Part of a small language model's weights.
Architecture: rotary positions, biases, untied embeddings.
Training: a variant of SOAP for these matrices, 109M tokens, 3321 steps.
Each number is 128 + 24 x the weight over the matrix's rms, rounded and kept within 0 to 255. Layers, rows and columns count from 0. Numbers have three digits each.

# layer 2 attention output (transposed), 192x128, rms 0.173, rows 144-159,176-191, columns 0-127
124154151131128142144119114110135135123159132128129071120145140154167145143116115146123145103124115106145158156123116096095146139143097112112102148110140163120175126140155118130146141131097139127121160142071126150137110130135118093131122128142112128131149106097137105139130115150121126110162115123119112135134141115124119174110106130130079115103123108107114110140169129122101088107093
144102129120133145140111185125120120114127125102138151135136140088119129122105117114104118110139117144154115124169118137095139099122097148116109120135100133115109116123131132132112143104106128117141147148121098108129100095148152110131085123123146139182149136178116156157126119160121089142102142165124108135125144138107123126160134140138126106104138120137103142129166147128096110156105
133118160133139123121090136097120096100095108117172100133137103106140157148119109110115164080130143112139088117099136128134088121109118123111122153131092129125151149142115115145127107163101120129111147137099125133133136120099148147119139136154138128103114149116131116120140132109112133119125132128112139117130105138146084104129153119136127095150118177150112122160097101130174141122123
145129134107124129139130103098164154101137132172130131149095130151162073120115161131151087121102105130094114142138149092103153125148140093105132132140177102121122130133100135108088103087137135134131146154103076121152085120089137100120140129130106137124157187125140129164125151123082148144127149108122135112125127145117102117117124143125131120132154160132116139108150137152131091143074
121124093146150106146121103160150125124122136141151107125119133099130153149128142125139149132136085098151124123134136080130130104124132110115124103130123110135100110137184124104148114144049137162145122103095130122121119123106104165118129113162137169113078118117126133101142121145147125143128155155108133121125129168108138127105114151141136117087094120113145093101133131143141117104133
085118135072103131141113136128146115149067146115119144146141122143126119136089156086092137152151142139086126122099096120103138136146085137153131139163153139124177127133148126164131145130154160117109094147137090119110098129134146120094155192113151123162109080134112101148107125119162092134087158131130121119112161151097095147092110129093135126144118136165109108129141112128142131117149
126143107100164142139122172124109076117130108136103123124124098056153159116129101132095125146140109148095110128147121163161098128140105153151144088148125116113111168129124115145141103182142107110096130099077070144178148118076129110118138174144128127121130120202101133159118121131144136119131119119123125154191120145103151099091128181063128132125119098149123159125153080128144158094144
112122149143125132066109153150113129152110177115173144119156132134088132126122107133137145126153173119110128154107124109129128127121106160132145099089124159136176108127126150139119184137129110115123149125116108124087135122136122164112145079104184095134083131117153133138125107102119125115138111153132122117124115146200134117125129119141115152126144115139145117141138168115147099121103
129110098127118115161115154124125140160119137122142121161160147148137108119153125091073141121133143087121132136082119124128154114119117132127155120123121108138149127125161114170183084122109154150136104144084133153139122103168122149166126129111131178099127159116139070179138104135093105126132109146105100120147124207152143104141110140136103140169113111149118145154128118151118109119148
151153158133137103101140092103126167132123120129126142120155113124093149127102100139092116161142104130125133128127147138124125123113120108106125108114146128144125130134134095097118130133126130147143179146116114105132104135163157118142172115132122102136142130153146102113135132145106138115128129125104136103097137162151142101155145110105072146113150133161140161096150158145130119138121
129144158097122106155097135138102126125144141112123106159111089121135167128141097112093095099122136140095126091134126147152107133146140094146117111116127154128106164141154141111099121146097137120103126136120120110144133139159131103121116127154112125120145150106124118148076120134120132124131111121116143144179137155131115119108106121108119126155120152147155111116104157123134133130130
102131135123142164166106136104105127120101143146126100143137120132122141123148131126130131121104121152115108108101132124150122126097124140125105102115132117127139157144150107128102132117173090140126097136062128138103141093128126137095116133111107172122155131124103119132111152128075143042136067099163122128134165098090152136153178110099113085156143099130116152103141175150121168143186
149153132126101109090108147156094082153134126104089155173126149145162128134107153067136145115124126157108142121133098151116120120105083147098138115103130150116145151165138135112132081117140101140138128148143164131105145119133113151155154153125145107127122090178134146114126105158128143123163125145137114098108127097140141124107121155162129160162139152154106124112129100104113139130142
135137174127133155091125124127137108122103109133143140153142125166090145114158095112145097140117153148138117119137133115133126141159109141114127112089135139105142134137113141113113186156118097109089126137139116133153162116144135155111115117094104127122172168077115162108127132098107160113086150138149128126131097128149149151122140166129149119142153115118127120112153135151141115137136
117132150134182121162120123116121120151095147110139123143120151120153113162120111135122139145112120129119108156159128131134117123152173154100155163111128111147116138140142120102145143134133131138140112127156119111125121159152174110136123141113149147151089128148118100121107145157155107115144144136174131110120137113158159152120101106153126120127127086179137076160143158107119173128121
148114115138120106114099136124152107106116121108137115122117162143077144109152138183125164137112149130128146054128173093095102160147149086151130113142127157144102132125141156146144127126112133116132157139092095134161084128118122153151164076122143157092141098114132166140119149161145143087130125115118172108141118098124150122122142120149145102116124146140127152119120144154161131162133
140106138114156139136150194150104097140106143116102162140094135101111086106092078101133135130145142137129156076130155132186118115113170122102114087160110156092151154127124123113107129144136144120146129142155145133141165124144123087151103080153133096093132166139141120117145110126140173147113120117095130166178127158168108095145116106129158107137182136158149139116117119142144169162148
115117139135108101114135070120126129107114123120133121112125102162154126116187182143159127150118132156134144092134124104157104113113124138163132152096140103130104052118108113109098127123122137125141090114131154149110147159131106107120135171127120126099145167103128124113099122136129163163140093080116117114128101120122102117082099141132138120173141117146125176177093140129147153151149
148146144109128167114152128114125149149096140151137132176085129108142085117160095119143119131145137159118144167146138152123123135113125121149139092103159137100096163157129155078127126110120090132159148117137141109124126122163105123141122096126126084093104158176143137114131135108120130148143141131156088095091143118160120131148145155123088079171127098109148083103155093123085125151153
109148158151142140138109139121131136116096138109141096117131103139141154133117121114154096151133160071121142150116106150126130157159144155175139165150108142171143130094131109145148131131123098125126169138131130112121169115187128159126097112104143113108125116116139105102135120135147150146173149141173115120104125142161144142153148126085135130125129132142137159147115129147118095133147
104140102117094093146149157139143119108169146131105158091114120137126109106166093126140171139124142100089093101175104137082133104139144145115122135142104152135156113105131096107132120085146143177112112129108137127143168139165103075107150119096118095125147133135147125123107131129133142173100093170156159162163134093136084127126076127128132128174152106154088160172094160130128114144124
125126090135148119131155119123112153114135116129090113141144150096148128094151089139179119098144098101159078120152132150134142131097146130095135117160092102135128166113116116095105109129092082144161160133145124137139118156095116160142131117103100124101140111134133104120114126133114173145152146080154200140181124167154129133141108114117122142112120125112114163087123149179108142146097
151120148112100093120149127136103164117116193157141145175110137169104116134134186105145112103116157147115157141081143109105111126132112160129116167139129103121171102124131163108114129107146161139132146170194163112109108109150142133157091114124108121141086140085120130105135133135111082127108135148121116128108141117144094106146118067177112115088132201118123079109104116103111135103166
148088086147121129170120113084163174072131115107122089129167149144103145153140178097132118125126118124177157121088159138108123122116138141157150088118118152159116120128118123113125137110140149138125116137095098138122097106101138152137097110148107130153157128125106125118157124136170110133111171146107127142097117162093125126102135110106137157115084139138106154136128072121152157143158
134140136104127112111143082108148118092150125130134132131126094148137136152110140159155087181113092178135115108126135104110152123128124131142119105129132118153134152144117138120141161135118167103139160148086108124104145160110131104057121098122124121177144105131113157095099159150136123102141156125128150121140162146116142136081103114118134158142102158108161118109135088116090112133130
126131082137151154135147159116109130157100146146108102125110157148157121138165130131175114123121171136124127084119116139118115144178142131165165110180150146109110114085096160145135118114118152145114121123116126138117132121144116105107133110139132096099094105109114154164085134148126081131123120111181115139159104135121139129126120114157177122096098173125134113168120148130119121123125
093145096154131130119103146116116063174124073161105173099125136133104107123145134138112137150127112047129121133119132140109139104127113165104119132144071119121163151097113121155119092152094107136114131138116144143119104098098109128107110118155075114105121114188112181157159115087158128134129135155130111157122123131121106182123146113128135136113111112113121168102145123131137155175110
183127108120093098157128132143133195134144156134117129112139097139116132103127137142117108118140146115134143116130120135125090148120128124125129103168129162138107096090143128083171118134109171146162130114145117114134078172137139157125120125152103099147104136101135125139135138132144168143086143148101155148097098182171125121142095126169088106107162140138162166122123111146168077141133
096112114133155177124111089132155157111128107157146135114105114093081131101147091157137135120129124100132137143140132137142107149122138127109126125106138124088111144059098171120110128145140118130102113121141125124150136106104157123120111156138128100118113136126139084091157124144091154142134156091100147139115127073121092123169138134117104128147096119174143137085137123117141165120148
140103119173149122171127111119141178184110144156102093104119149091171147150088122104136163146166085111112109146063109144095116142128093110145144162149132136158156122108136117145132111108124157091124119133121124102175139144114126092130156091135131071109104093157154138128130149118167099140148148134110092079123135174110096079108123102155102117110084176145111135183122109128136122102091
124139099129129119125146138103145174127171109107115155132120107163174131134153161130117133124120109149117149101137094093115160120143130126135112133123116149119156116081150083128131131108111147159077128131143136135155159105136132165112104105129133089135161115116119099122172133070123100142110079149083119156118132156098120112126158152150123073149125164077115134099151074157095093127134
103095136139154162104110104142107103112133135102113114113165118111168126111128132120096084134150105140103188150094105119115166145153147197103119159127117140140123138130136104126152131155158117161125124150110147149103168106137125086113115142115111055163095113109135086103133118095089083147163126148144112136162117134165146114139147135136125103124125112126139096135129142117101113103123
# layer 2 attention value, 96x128, rms 0.187, rows 81-95, columns 0-127
130143111103110121115170132138117125127153112111131130140135135171149117108126125109152119121124141150123105139128093140142149131152150148104147137130131120122114128156138137143129145150117133123121137135146134138139150106109123116087136138102101124090150131142124119101123118136118129135149129128122108098129092112130125093104127148114119151097146097115112103099141117117121118125136
116155095108147123118155136133152122124130153132166141134117104103119099125093121145168114130101147106132136158118163104115113144106132132128110111118160122140122125126123125118141118130137113125146127139115140102127150138144130120168153120131114163160135132128105116131128149137144135103120099096120139132131100098119105139126101103112123129086121128148126108114119138123117126109132
120112129104144086105099123158116116139131119134105162126138142098148125134128124127143111110173134103112130163150122117144123108112134141120139106149137129128159119135139142133133117128129160136145090127128137117089146134123129112130135133134118141167126100145125146108128130116138118088139148156085114120150135103117128138110124141135134123138119123119113118140111118109110134087145
115111125120111105140139119119076113134146109096093127168099133122123132127118105161112136129142121144143120133088131154127101112142115137108161147124142116146132132109119111107137134131161122133137135117154152115126150102140134148098150113149132120174169127171137121164124135161124137126142122126119134171126133107154130126131146149112118168163136134094163139084149133128105088106136
131072113133122151102127114143130115121120152110115149111121098158123157104152120186136157139161135142113103107127123131124147118161101116111125124124140124133100150109138125117157107124137160100118158124150127097170117148080145093151093095095124129095131169108151154125127141153165097122140120139135136121148115125141120135133130163129110123116171127132120157147116141138110130129123
118124125118113148169153116110136169125129135142160136142159122125112110126139117132157110108116152136146136112128113127114163147144148128136120133138170108122121090124117092168113141155115130118150080116141118151108144109174141107099128101103080139130097165126093153109139117106126130146099103152159094130107138152105088119200139132121130115123103150117116145132117138116121140113103
146121118147160160136136152096118116121127113152118112124120119148144160126110134120137115123109140150118117106147104154134151159141133115141115115153142169114134113123139098150111098120135148132091157161134164145117132148107072154147131126142093109109105105116139136157124117122144125096144112155121124164158141092101132109101123145144131134109066134127109174146087123136129162154135
148122103112116156101153149100171113150102124159091150110101121131135128125133123125139140117141140125133109114120128147130096120169115083147125126145127168140125108131137116100120147127137130117127124129127139147122111155140112115126128141119110138157128119149143117123138121133131132110125146107110140122120121116125109112119156148141117142142143136140117115173136127123147147136134
110092117115137092135118144146141113119143122121125144143093149125157149104154154117118124149139117128119143151092126105140129150113127139151114124122118128113124150146129096125125148133138133094140118116114158146112134121126078132136130140118145118145138133126128159128108109111112112129144148109109109116135110117158125141113111164115115126139098145104117128139103117151150129131139
095109154140126143135108129160124133113142122146128129118134149108124130136175136147131165124144126110126153143142148143136116082131089145110135128108125112152148127133110140119131091120104150134132129142130122130140103153146121162143121157115115104148113153090107151153137108135141115111129129113106139137121134121153146140091129128114132163151122125138103141094142146103117096117119
119138113152128117130165088153114121115141122124122134122135128116133103130122119193125126119129171129129149083124127143120143149140109114138160138139137143153137114129122133151105127139103162104113145105155139102116139117120126132143162122143164117097107103139119134150138115139128116172126094136101157129117107160131117085133122132150124129144112097124113133117130101137110138141122
154173142111135157112138144121138149103109134136140108099141098138100114132133137167122079137114150113137152143126142101152141126111137121127151125129096107160123110135132114105088172126129124143126170128124115115149134170154137135120114091108107147086164141083126131134111173123150118127132117123146134134144160112127118131106110135143138141108145115120127150141100139174121127133146
122114137138137116172122105121132126100142128138146120124125154103163113170090135128116125128138143155130096130078101124160174106091143114151119133138166147129149135131133156129116102115152158118137123133125146129090096116131097149149125111118139156130103113132124141122140117096120133104142088140132116184115144107124148141110115137142161102138083117122131134094114097101115157124142
161126125139094100125141117133119150122084117119119111124133124129112123139118133140107126126129112156139123085072135138119089118094123159110145085155147121136150125118103117155114119110137148111141173128114143144120126116129120116130147142126111120120131090122148118115120144133115156132081123114116110139147125136121116122116155146125100127134107131128118155095110135116147125141132
106138110120139110148121130156145159159149104124081139124111127103155146149098154090125112113152151140140108154116138108140124132110155151081166127130138114098131150122111135127108122108117107139095073116134121132103122142150139102116152128128116138157099124134152120098141128140146120112106138130148129166145136116124127104099113154131123126138140163143131125113115118132118135096134
# layer 2 MLP gate, 320x128, rms 0.194, rows 0-20, columns 0-127
138110109130091086106162134128155139129118147099153126144125126105151122137153137153134108115152142105123132109082115131107052130141078169124153121113124110150170146152135125116124173115168141124164100143104141145134087139128104061132134109115155145091142137131158129093083142103110093153080119121153102132123148100138109129094109103140171109140126105183131145116158127135146112121134
152094114159124135095159175172133097106102091121138129134184167121139109180169148109160145121134134136124079105141111117114143095155082105130145112170131137110151183119136095116107128098155161149148129132100099136144126103093157136142140106135140142168148102134125098125127123106166156127126132119113101104124111162117122150108143144105152147124145122104140099124162138142159119155062
122142123141133132156096124118109123137118129126121109119146131113103101138146102083167111107126124139140118098110176149121162112089111135127130165123109159124091140116133127139116135144066113143149119107093145117147157079112115123140142103159128157109142115139165127086149110148128114182119117149119099126112114148126095111140107096139113153093149128120124157145131161142160140106123
138120129139128129117117141107149106165101123147116124132147118124117130125117144102109169136101138117154152094121152151132127099162166193134116121127140139138098114115155153111117102123152133120098116091129114173128117118152141153147146169133161153114130133122122126083133105130124163091112096161108135129153111139126137152122095154084124143114129116127098099141129129130112149147121
123098095090136152131137153136151139122112122155131135145132124139098134107131182127146132137131112125121128135097141098099156107108137127129100120140116142117153125137163131145093149087091113092188160104131127127136120108096104130068127144147144143127127113120118127132118145101093133115110122106110104138145077149103139133111072159129157126106143184159116151129112112139117118138110
081142150127173159103149133164153100109157106135122136100153144113129089116163099079101147157130160159110112124127140142094170085124135114164145153104120144153093118137130123145096109157138088107092117117123148132138139103113171117092162107137100126127124136100135109112146136138162117101147147145169158132139143076152165131137131108179120121109155157096126092137113137108152116110111
108141103137131116158136084099166149103130143123097139144139099115139065137126107130131142140150151121144093135141118144128116134137149095140145158126167155108116116086118166127126130114139128101138130145130122143141092113142106138129094108105127090157112090121162151145160128136130181180131129163107102140109177110139170087141118119120122101114123178134109103152145168149149152086121
135119130139126121139160112100133135095177131145144145109089122165166146148110152141130144133102119108099139112150159093171129131126138116125116126162128100123115124153098089154146115137102079124124139138159116114134107107129087140145121176133129123119132164158115106107095162140092111092162137120120157144170142114140121146134116139140148139132150107171140164120119110086099135137098
117129181122131167109156085106161095124138119108065125135144136161098103098102110139126135127091154138121107074113137148140130140105144123092151114117130125147122141139128113152123103156101126190115144129132141097121117146140142148136148120149130135131145116134137136095127134165125133129146128113131140123150153128112126130165122087143134105128129124121132151118123140120100165101090
110050123147149148092104122135128111117123144078116112145101131133112112138123146154120116152088092138114137163135125112113106131104113149144147140136161170115117083116122108146106095114119145125152116064176098148126101133148149115134120071153094155115117132110144126138114134100171094132127147078139164062128146119135112143122140139134039144117160115161127116138096139148085082115135
117071154145126161124151074111123136131123153087098101137125125149135108131109144096075143107093156079131136101133173097143132108142130122143094109086127141158103127162153132170125127148166119092115177177125135128094143089146151163168118085109158109152101116151157106143148128149126143151156148122148125115076108135135140123140111105120147122169112107138083108139131112133161168108157
159092136150122114109127152096102126127140104087133123157153187103139141121093104149173153136066124144125146135136167096081150125147138106175132177118103148129103137126089142128150120158132137102191141097179109129158098116160121103131130156124144129113148131136113131094159094133174146171131141140132126118124110102134173136074098126153153114130148136119079125182151146132072108100144
127142143175139127148115118109106125147145092145119156163108140134147103151104106082127099131125137121128124135110103110123173059143140146114101103082107111099146118139106110140163162104152195092121111149120118090120130082158118133150098085094105094136120086124142151130125117117086152129156144152147153095110195104135151147120145165134142104136148146124054133129134130112138138188105
097128099123097118141121096111129115161136159109140119122104190116141149129125142127140160124130159097139123154107106184138131161108152152100103136162145130103144116141147153101146086153071103075106114128156157155110116118148130119115094121178131129160109155140142104146146151132137135116107129086083103167141119075101110121118184133137112109132120140106129115124115119146121154105129
150115116150131133175125131128113107175125164124120127158114098138111125138157161136119134131084105165135124112133151101129123123076144121122098118139091114142114125102134115086094154076124100142126098145140135113087133137135125150145127114092142116113109143122141142097172146129138143129125118137117137101148143153132107103106118139142149118160115115136117161142133115114128129101163
160176162172089184109115151126087138100157128125121088126116106153132133152177152099162102107106143130127106109147125149131101122079145135116124165079164109109139142143084073156112105138115097129127171160130113055133123123108084141150144156081128141135134116149149156120129125112103160168124149144146112089095120194121036151141147140173143087073110121079104086119085139119135118138112
098155078114138103121121098144107127110105152133131106115122137117129168144140121134148122085074112099166160113138152181203118086117157177066114124151134098061127116143099140112149162128137116149114119128144135147101101096173156130082092107112117117140116099121087124104099139161149119114126159094165151144117114153090138101108138101102147101113159087118134104113107132114205139142155
134114146118135149116183100125158112109150135067123112128115132112063114105110117132131136118135141162136132104183142147116110135126104155145102098138121132128124144142148095135107120126120106165178154143148120124129111104100142140099158139116151120112118130081065115148153186124133139150120146103131164140113125125133162118127135146151170125151084155127132134071147113118114141121109
115109101102090158114170131122133115094156120069077160148151135180112128100124099156154135100097136130144093135183118105108137102148159121140145141171181135122093101112148128151120131131088122104140101115082171132164119165117113099132088113143133135123095157144125091131148133160150136111176131101125117128116158111131124112112154119111099130128142140127123126140113151089139139155152
137148124090139147073178145139138146168155148116148113129146130117144127102114115094094152093178191135159147108123094121144131142108089168156173128132094131121117113130140135098141112096125146130128109169144132129138122121159142077133108109139162126126113168133144163138090141093150123154178179139131111117132113098144143134117175117162140136107126126124092148130129117150103126106134
106111142121114080125112140129104141123134092157151127141146140149133139132138102155127104120135155091147185115078099150136141179105094129104118122120102137100120107099143113104136144094165103152182157120121104127095101109122125136076143140104138132132112093114114070120140114146148135099105173101105099169094176161160126129151122128100150142104130106104123179083082165094109131105143
# layer 2 MLP up, 320x128, rms 0.191, rows 0-20, columns 0-127
139127105089165093160094150139158130113087158136122099105150105144126141144114126084128149127158097130110126129134135137143104096112113131126119140150148086122131145122132115063137129158128119096149111139107113149140146187109107081165100152134130154112143130139098111092147092127122153201139122105110129117099136126131142131153128174085135147105134098129136114123121104134163161143123
113115135139125142082122117111136119172143159130099154118057118132088120114146094155131139116108104084166159118124147170115169112116162146080106171120110119151113066149141135128144109141123125157133096115132166123097135128130114124134137089124135121118135191135089192086157162159073107097147136143101148145154155096151142130143125128135134156123132101136109168146092158138108153127160
118147137118131099119146122107126148118131145138153134177110137149170118124131161133107120087148118126147113124098133098133105128143119114125147136106126116128139082156135105120131136070143153099153120157175125120111122133132123112123142136077173110125102120119103150140120119133145126097156138099159154161143151111153173146109103149114165101120086138114154132103154130135101157152117
156117105112111150153129171122133140128122155106132129104156121122168154133154122117154129093150114123086162147131113111116105142073142111145099122115116104160082149136100093132090118117143095137104157125071139116087126132153135129118164124155090145134127128108109102139132106145140112132111108125140101136117125131154128106145101103140133132149125123157148152173131087100154103103091
133099083117114141096140142128151136127138140135130125132107161159140125099149145144155111145164129069079128114129137169154120132130141137113142126137121117126127139125119098127135119114107114115174092092143124095121101128105108116108095147165127136137158080135115145118093119102158159153123131119137146120158106171088121129123081169130131106118129168131133152134139112149119122157138
103128147071087092139079148126109130093094114138159135121145137139090142165102143122089130115137088119122116127123125130130162098175124149136098141148098089127140118109102134116108129123168177121169102112134197129142127130074090092150141117128091073135149112155152144117136132122099108132151123151142105138108159122115094169135141106134132102125094103123164120116145124122139108107165
106147171103076129146093119118165163114121140143140114136121139140129115118148129140152099120125130144145148101083158141148126151132155120172143176113107120152068128094141140119152099126116160127089090138080138103114144112136090117147121135153138147122113103168132139141148103126104180118120145118084158089162070191109120102119119129145123113100110080146134136147127155125141093091169
119125095095160140102109126128097086134141130119105130120137121087117144144167093134114099113111085141114101114182138124142174082134113115120114105147122130139122087124170141130130114163101124154103146128111124123109127151149140155091089117126143104149132120073192138111170093132131161082107139101102127120123151111123113102125080154109114147113115110110161096109129083128110143149150
112149148114126107121127104121128178155114146134152125113112119154116114146171150122140155093158121125105150172118119102156120161133077160130142161145119133132147117161136140097122120127160121105147153102086140131127115101106109120123103106122153135137107156148136156170142123109181143139152168125109146104122108114162158115109148093168153141133118110140192116130114117126149113100125
138084102157109131126111147120135134070133142121109132149148171157103152108131079162117109103135115133132167181107089139122113159162157119137105166116145162108164134132122105101129157133094131120139172111095148079120136119123117097100134160139097141121101111100147103116122158117158114099150151126142115160162163101134128130110174144136124114120128121115129108157123167129163143105159
124113116161134110082122135124129119166130133135098100147082132105136097161101172166138148121135154132132121171121105139154126109117124117103156109123106101115132144134144119163156153087069121116113126090116106129126107155145137089079137124149134133136170124094115124127135136175094132103094119182087110096168134126165135121141127139121153172149135142139204159170106133122125098085176
168107125116104131108096143132094132089102132155137064163089122111149164140090118141151108077141143145138101120176092147136105096111150103090104107120146131167111157138143135168109109166156150164128068129140141128148097115133143137143113124123095169138125122116112117131094116165108080161137097159147105167118128146080127111187126158141170088159122152117131132143097185089139167138132
151130137203138145115104168133102095120126138135077188148110091149139142167082139113145180150143121067120134087121093166126138075122161153124116089142164153138133112138105099099186126121159139089095110149119131118111085124127100100155148104129127088165164094105151122097154096129109137131115114148109166130144164107123095165139122117140133128147130096120109096109146112117103117157114
137113139125169132124135167107127118145140108106125150089087126145100114138075108135151139103143081145119121145038109153136133115132095090147133137091128096163193093156123112132142145122153128108162130124133130175096131128192119073125143108139127140112172140161151111129102129136177156130129152100154142154103101116079155132140104134139125134104142132140077138182139108124113140122091
141141122122112115095118157125116132130122066152103130116155163114122108124132118109155148128137143123158149115081099154114148134127114119145105111121132152107132139092113114179139134144172130100128157128133123110132096150124145126134128140169120148101116091140133098151131113138127086132114116072117097168096112126118158125138100113095103147114124095145117096107101127162151131157095
164172075140152129075179138105099173099165183123135142135127134134087141150160124151126115118129114118093180133094120150122150104101127127136090139156151149114143129123116085102159161169120107145142096152137144152127106078140095149159155153073115120131179118154168104162123164147118139136146162152095161141095160108120151124138172094141143067122098129160084167088121135138105108186087
128123149165150124085136103125113144180134165123160148115134108086122143147151087131130141114101096100132174151137139118191094097104090127123155122124111102110069158123092143124143172123148114098076172136146126119151127115121155141094167132145128150143141089121115111101140180138137137124160146108118152155135097147119129158160140085131121080135129130118141091135139147174195129135114
119184164108139137150129171169139130116098172116106138129157123123133125121111144142112115159126136112116133103121099125111104123144113116108190174144105128156134095126129116110185164108114119130092112106129105111113141143146095105132131107137149089157108095142113167132113122128153189158205149171142167105135136152137144119129143127119139145120100134073093132110154119123109100182135
137128124104102106169121131121123182159112174167155122114085128123159130129128104140101124141120110151124133107103136104163096144102148107144103093134122068136120139113117149129116166099149150121115108134172128146109153108126172096133135166120122129126172176140137148124137131150141114109140127134165078115096149096072168112134121115172160131119131123103154099162169100167100185125091
186133153107115129089091117103107113129108131150146120126132093108116104090127153133113146096149197124132100073105148115141100110125113114120151112135107085129154162141147133128101135143154131111102118110144140167150092117134127111103132141153184122095144106128168167104061143135116104133162124146088131130151094131119111146134137111102108062124127127133087120149158099110135119090111
145149139118131113118131119144143139109121106144094097153148092090115090094130161175159124161120116129109111123166099123081157125095081116120093125110112135166122101132121065096152126158131139115127125132155153133132121121138149118116133134123121169148130134129162088134112146112100115143109129114158106185123130106127096105101105128135166114116095117145112144154095126127126127134134
# layer 2 MLP down (transposed), 320x128, rms 0.177, rows 0-19, columns 0-127
135144174138168140104106161116113135120089134131121145072188115140088162180116139109121127148143143175118146190125132119169127132123134133152116128136154121111131096083144136099131134127149139134127129093100128115105128141127156160139082150141121149134110114117138136154137099128148135128135126130120092125113131176119110101145101163120078157103123106097159163154115121100142181143140
104103147103143146142096079100146147105124144161136136179128136115103097106108133141139126111134092157150126101138125128110130128173145147178120130158106103148117117147114115169090160143096129181120120139118143138136096103118132184129114153132138120163152181062138131142156123137137137126116174138138110156126137050147131150151093145123138104161112104141093172124142153121117091168105
151123152094102159124147150093125120117135109117158106089089127123134076111143125140151138125140091133159158159125137144140143106118161097095130111093103110155143124122132158152125111127137119117091150108144112117098103092122092124082167125154159137154121144153127109173150160120145158141106125149123113140080102105158108149130130145136129146187149144131147162098116127127110127136129
101130130148139138150134106141057110120124073108118142142126137141123136124131134138108144134162123147119110117127119126136156132178157129155082111157150091131142117132136153100130149117107118128114155156151128115088126143082115126137098105127121104139164115124128114109154108129122118106123145123148112137110145095159142129119130134163131160104132137088150157157111128132129139109131
123123116114118143141169129146163153089169102173125098136138091138100160116114098139151140140119149108090118124143104123128133117149099140122125151143116155136160121139115129120137119113082129141135151111143121147110142153155108118158096169154103137160122127153087144134160127136138091104119146136176146119147120144152120133138140146120104117134117148148092124117120106134116089082167
173094084127097114149172130157105119112097123104104127116127101135125105097082137132164158145128133178129114149117121111155127124140168111110134123113106154107176098154124132138107132109133151128107153136137111123101168142114136121134149099145171143122073175107131099113142131122140105107108133167128108135103089144130152104134177140102138107172145108133093125159106100133115117178123
113144104105112121102160124099121177147138115069107135111151109070169137123129164161139133112133070132100113163150094151112088114129099131113126126088135099143093124103117098141154109142127107151136122133121147154136145121135144107133112145122106076132128141109161118166150122144137119088099100149125152141103123103154149066151102106167074078161160115122139138104147120149099149137120
148138150116122123177143149112112155114088128094107150106135160157150095114140062129088115160138141123104112090091158130166120133078121147163134163109123138108130136118142130043133144132117145142115128092157139162128115142133101123148137145127112101148164105116118142142122122141157120136121103166147115109149147113111104149174159111155115151125140131161125104169149122134121121098145
160120144116122168117140131137136112149110120118096122100123128141128110176097100098145125150093131147115080054104115138121140129136123070156107143135143133107157124139117097147134106165146105142089124080157163134134140119161110102150123139136134139142134109070119164093117173143129121192163141108144129140120142094153126118131120153124122119147145141135143090138097110129102111110111
147120125125105163148111127147095087123109141133140090157110128141102109162146165141122127123146132155114117145138127138137102149153123149163091152114129144099143129123146148164113152139153141123085162099175164160123119116134122126108098135156096142127067160125103074163124126073205094143125136169162119115119111131093111112128116163117094136110151108127147092111147167103172100121123
118150166123195098121143115105141148155113099111079108137129095127167089132121134099087162150143133090141138119111143152147126114127099160147157127100156130135171134132142123101131129141110171132162117102113164115101125157105134094133092126102149129085079104153164141099168110151169119129125144122115136133119144167118158124141134087103099120146121115136089113125124130153067174093163
119123112126133126183165098175155094137111137103090151120124110149119108122151127180111161145130135106137114126102122131144108167170090131153146123158114139122169096146132141122110162144130135088114155099122135163082138120115103137129141129154151163100096096099133182131144148108088130154118118118118156081121119137133100133087151128096107181126097123105112113122149105118107111158134
118147121148150102168120129135151140150127161108126068129155152129187113114150081100113153159126142098156073103090134144085095091153059110154119109158128137109143098144143114139150137107144145110127164134159114150111100125193122128165123172099106133141121099142118164121174117113124131107118130170157081174103133156081104092107127144142120136104097143102088135122207105138142146132110
154126148159131141116125107149145149138121107150141122099136090116123166121209148163139130150148132114163163165113105133108136094109139158156166097133134138109133128154134148138149137059113105158094134178134125104122132147114123121132122086111119090111144125107102172130115101127102140093123121113127088110139150104147088127140137136112095147128133132110189121091113170122129128174137
082127124138149120112101118115128137130122112122092147123165123169138137105103133126149146141150147119155125170097114135132144098141133109159110132119149090107127116122121142177071152136121114091132149150144117128161125128144082157122115133141143119132142152140198133171145133110090141146107127110167145152117125094121111162137094148143135174097175134111152133134070139124141084115108
174109119096108152122125145079156168099129150136126088117163114109142157154090101106135123138094126135110169202146130092151147099129115131144134124089164133115159141097068122126130149090141096106163158192131128116143144153172194069195146163116137070091161134107126113137157140116139125095131134146136120126135172152106104150080124092143162106093095161109101128107125136129098151140136
120150111142155138121146115150104140152117168163133102111090134130180119124147079112113117072113118126127156156125155108118107136123089160106176140134136142064107127126065139105146169133111163085135153133103142080081122147157125123142145112165126098120110124119122080117160153126103129123144119093133148110133125136094118129154063086143108080109157105080132100118137164139174167143110
121124131134139151147093157136102123126141085119091132126148133146114096125125123173091138127134132114143185149223121132123118142115130122173104103130168116134102123109159151094121139100126094145119140135099138127127144096120126127089127121135102115175110143148129164129123154111144142098100084094174157120117135130116149122117143144114149160140075137128118143098093143136179122111113
086132135149181120179133167165134148113100118140152108095124112180153118145105142123139099129145125105108117123157162119141166139133163129104143120101131136077104109111129104109163124123144108100141117175111118119109182118137094126139126115118119141094220129146099140101119121129101170150091119130138128175120164141126132117172147140155099129159100154118125101177134112128107126123093
158102090119124144089136088128132101113123159128146103126108132087137103131151130118121158133129155102123131128100091155084132094117099177134158141116118121182178144146161106167153136120158147155131099158139103143151118136157125140115137178151159109125141166153121149102095137117115111166162159087093128087156075096134132157107129127169136116141088124129131113110151085104139141141097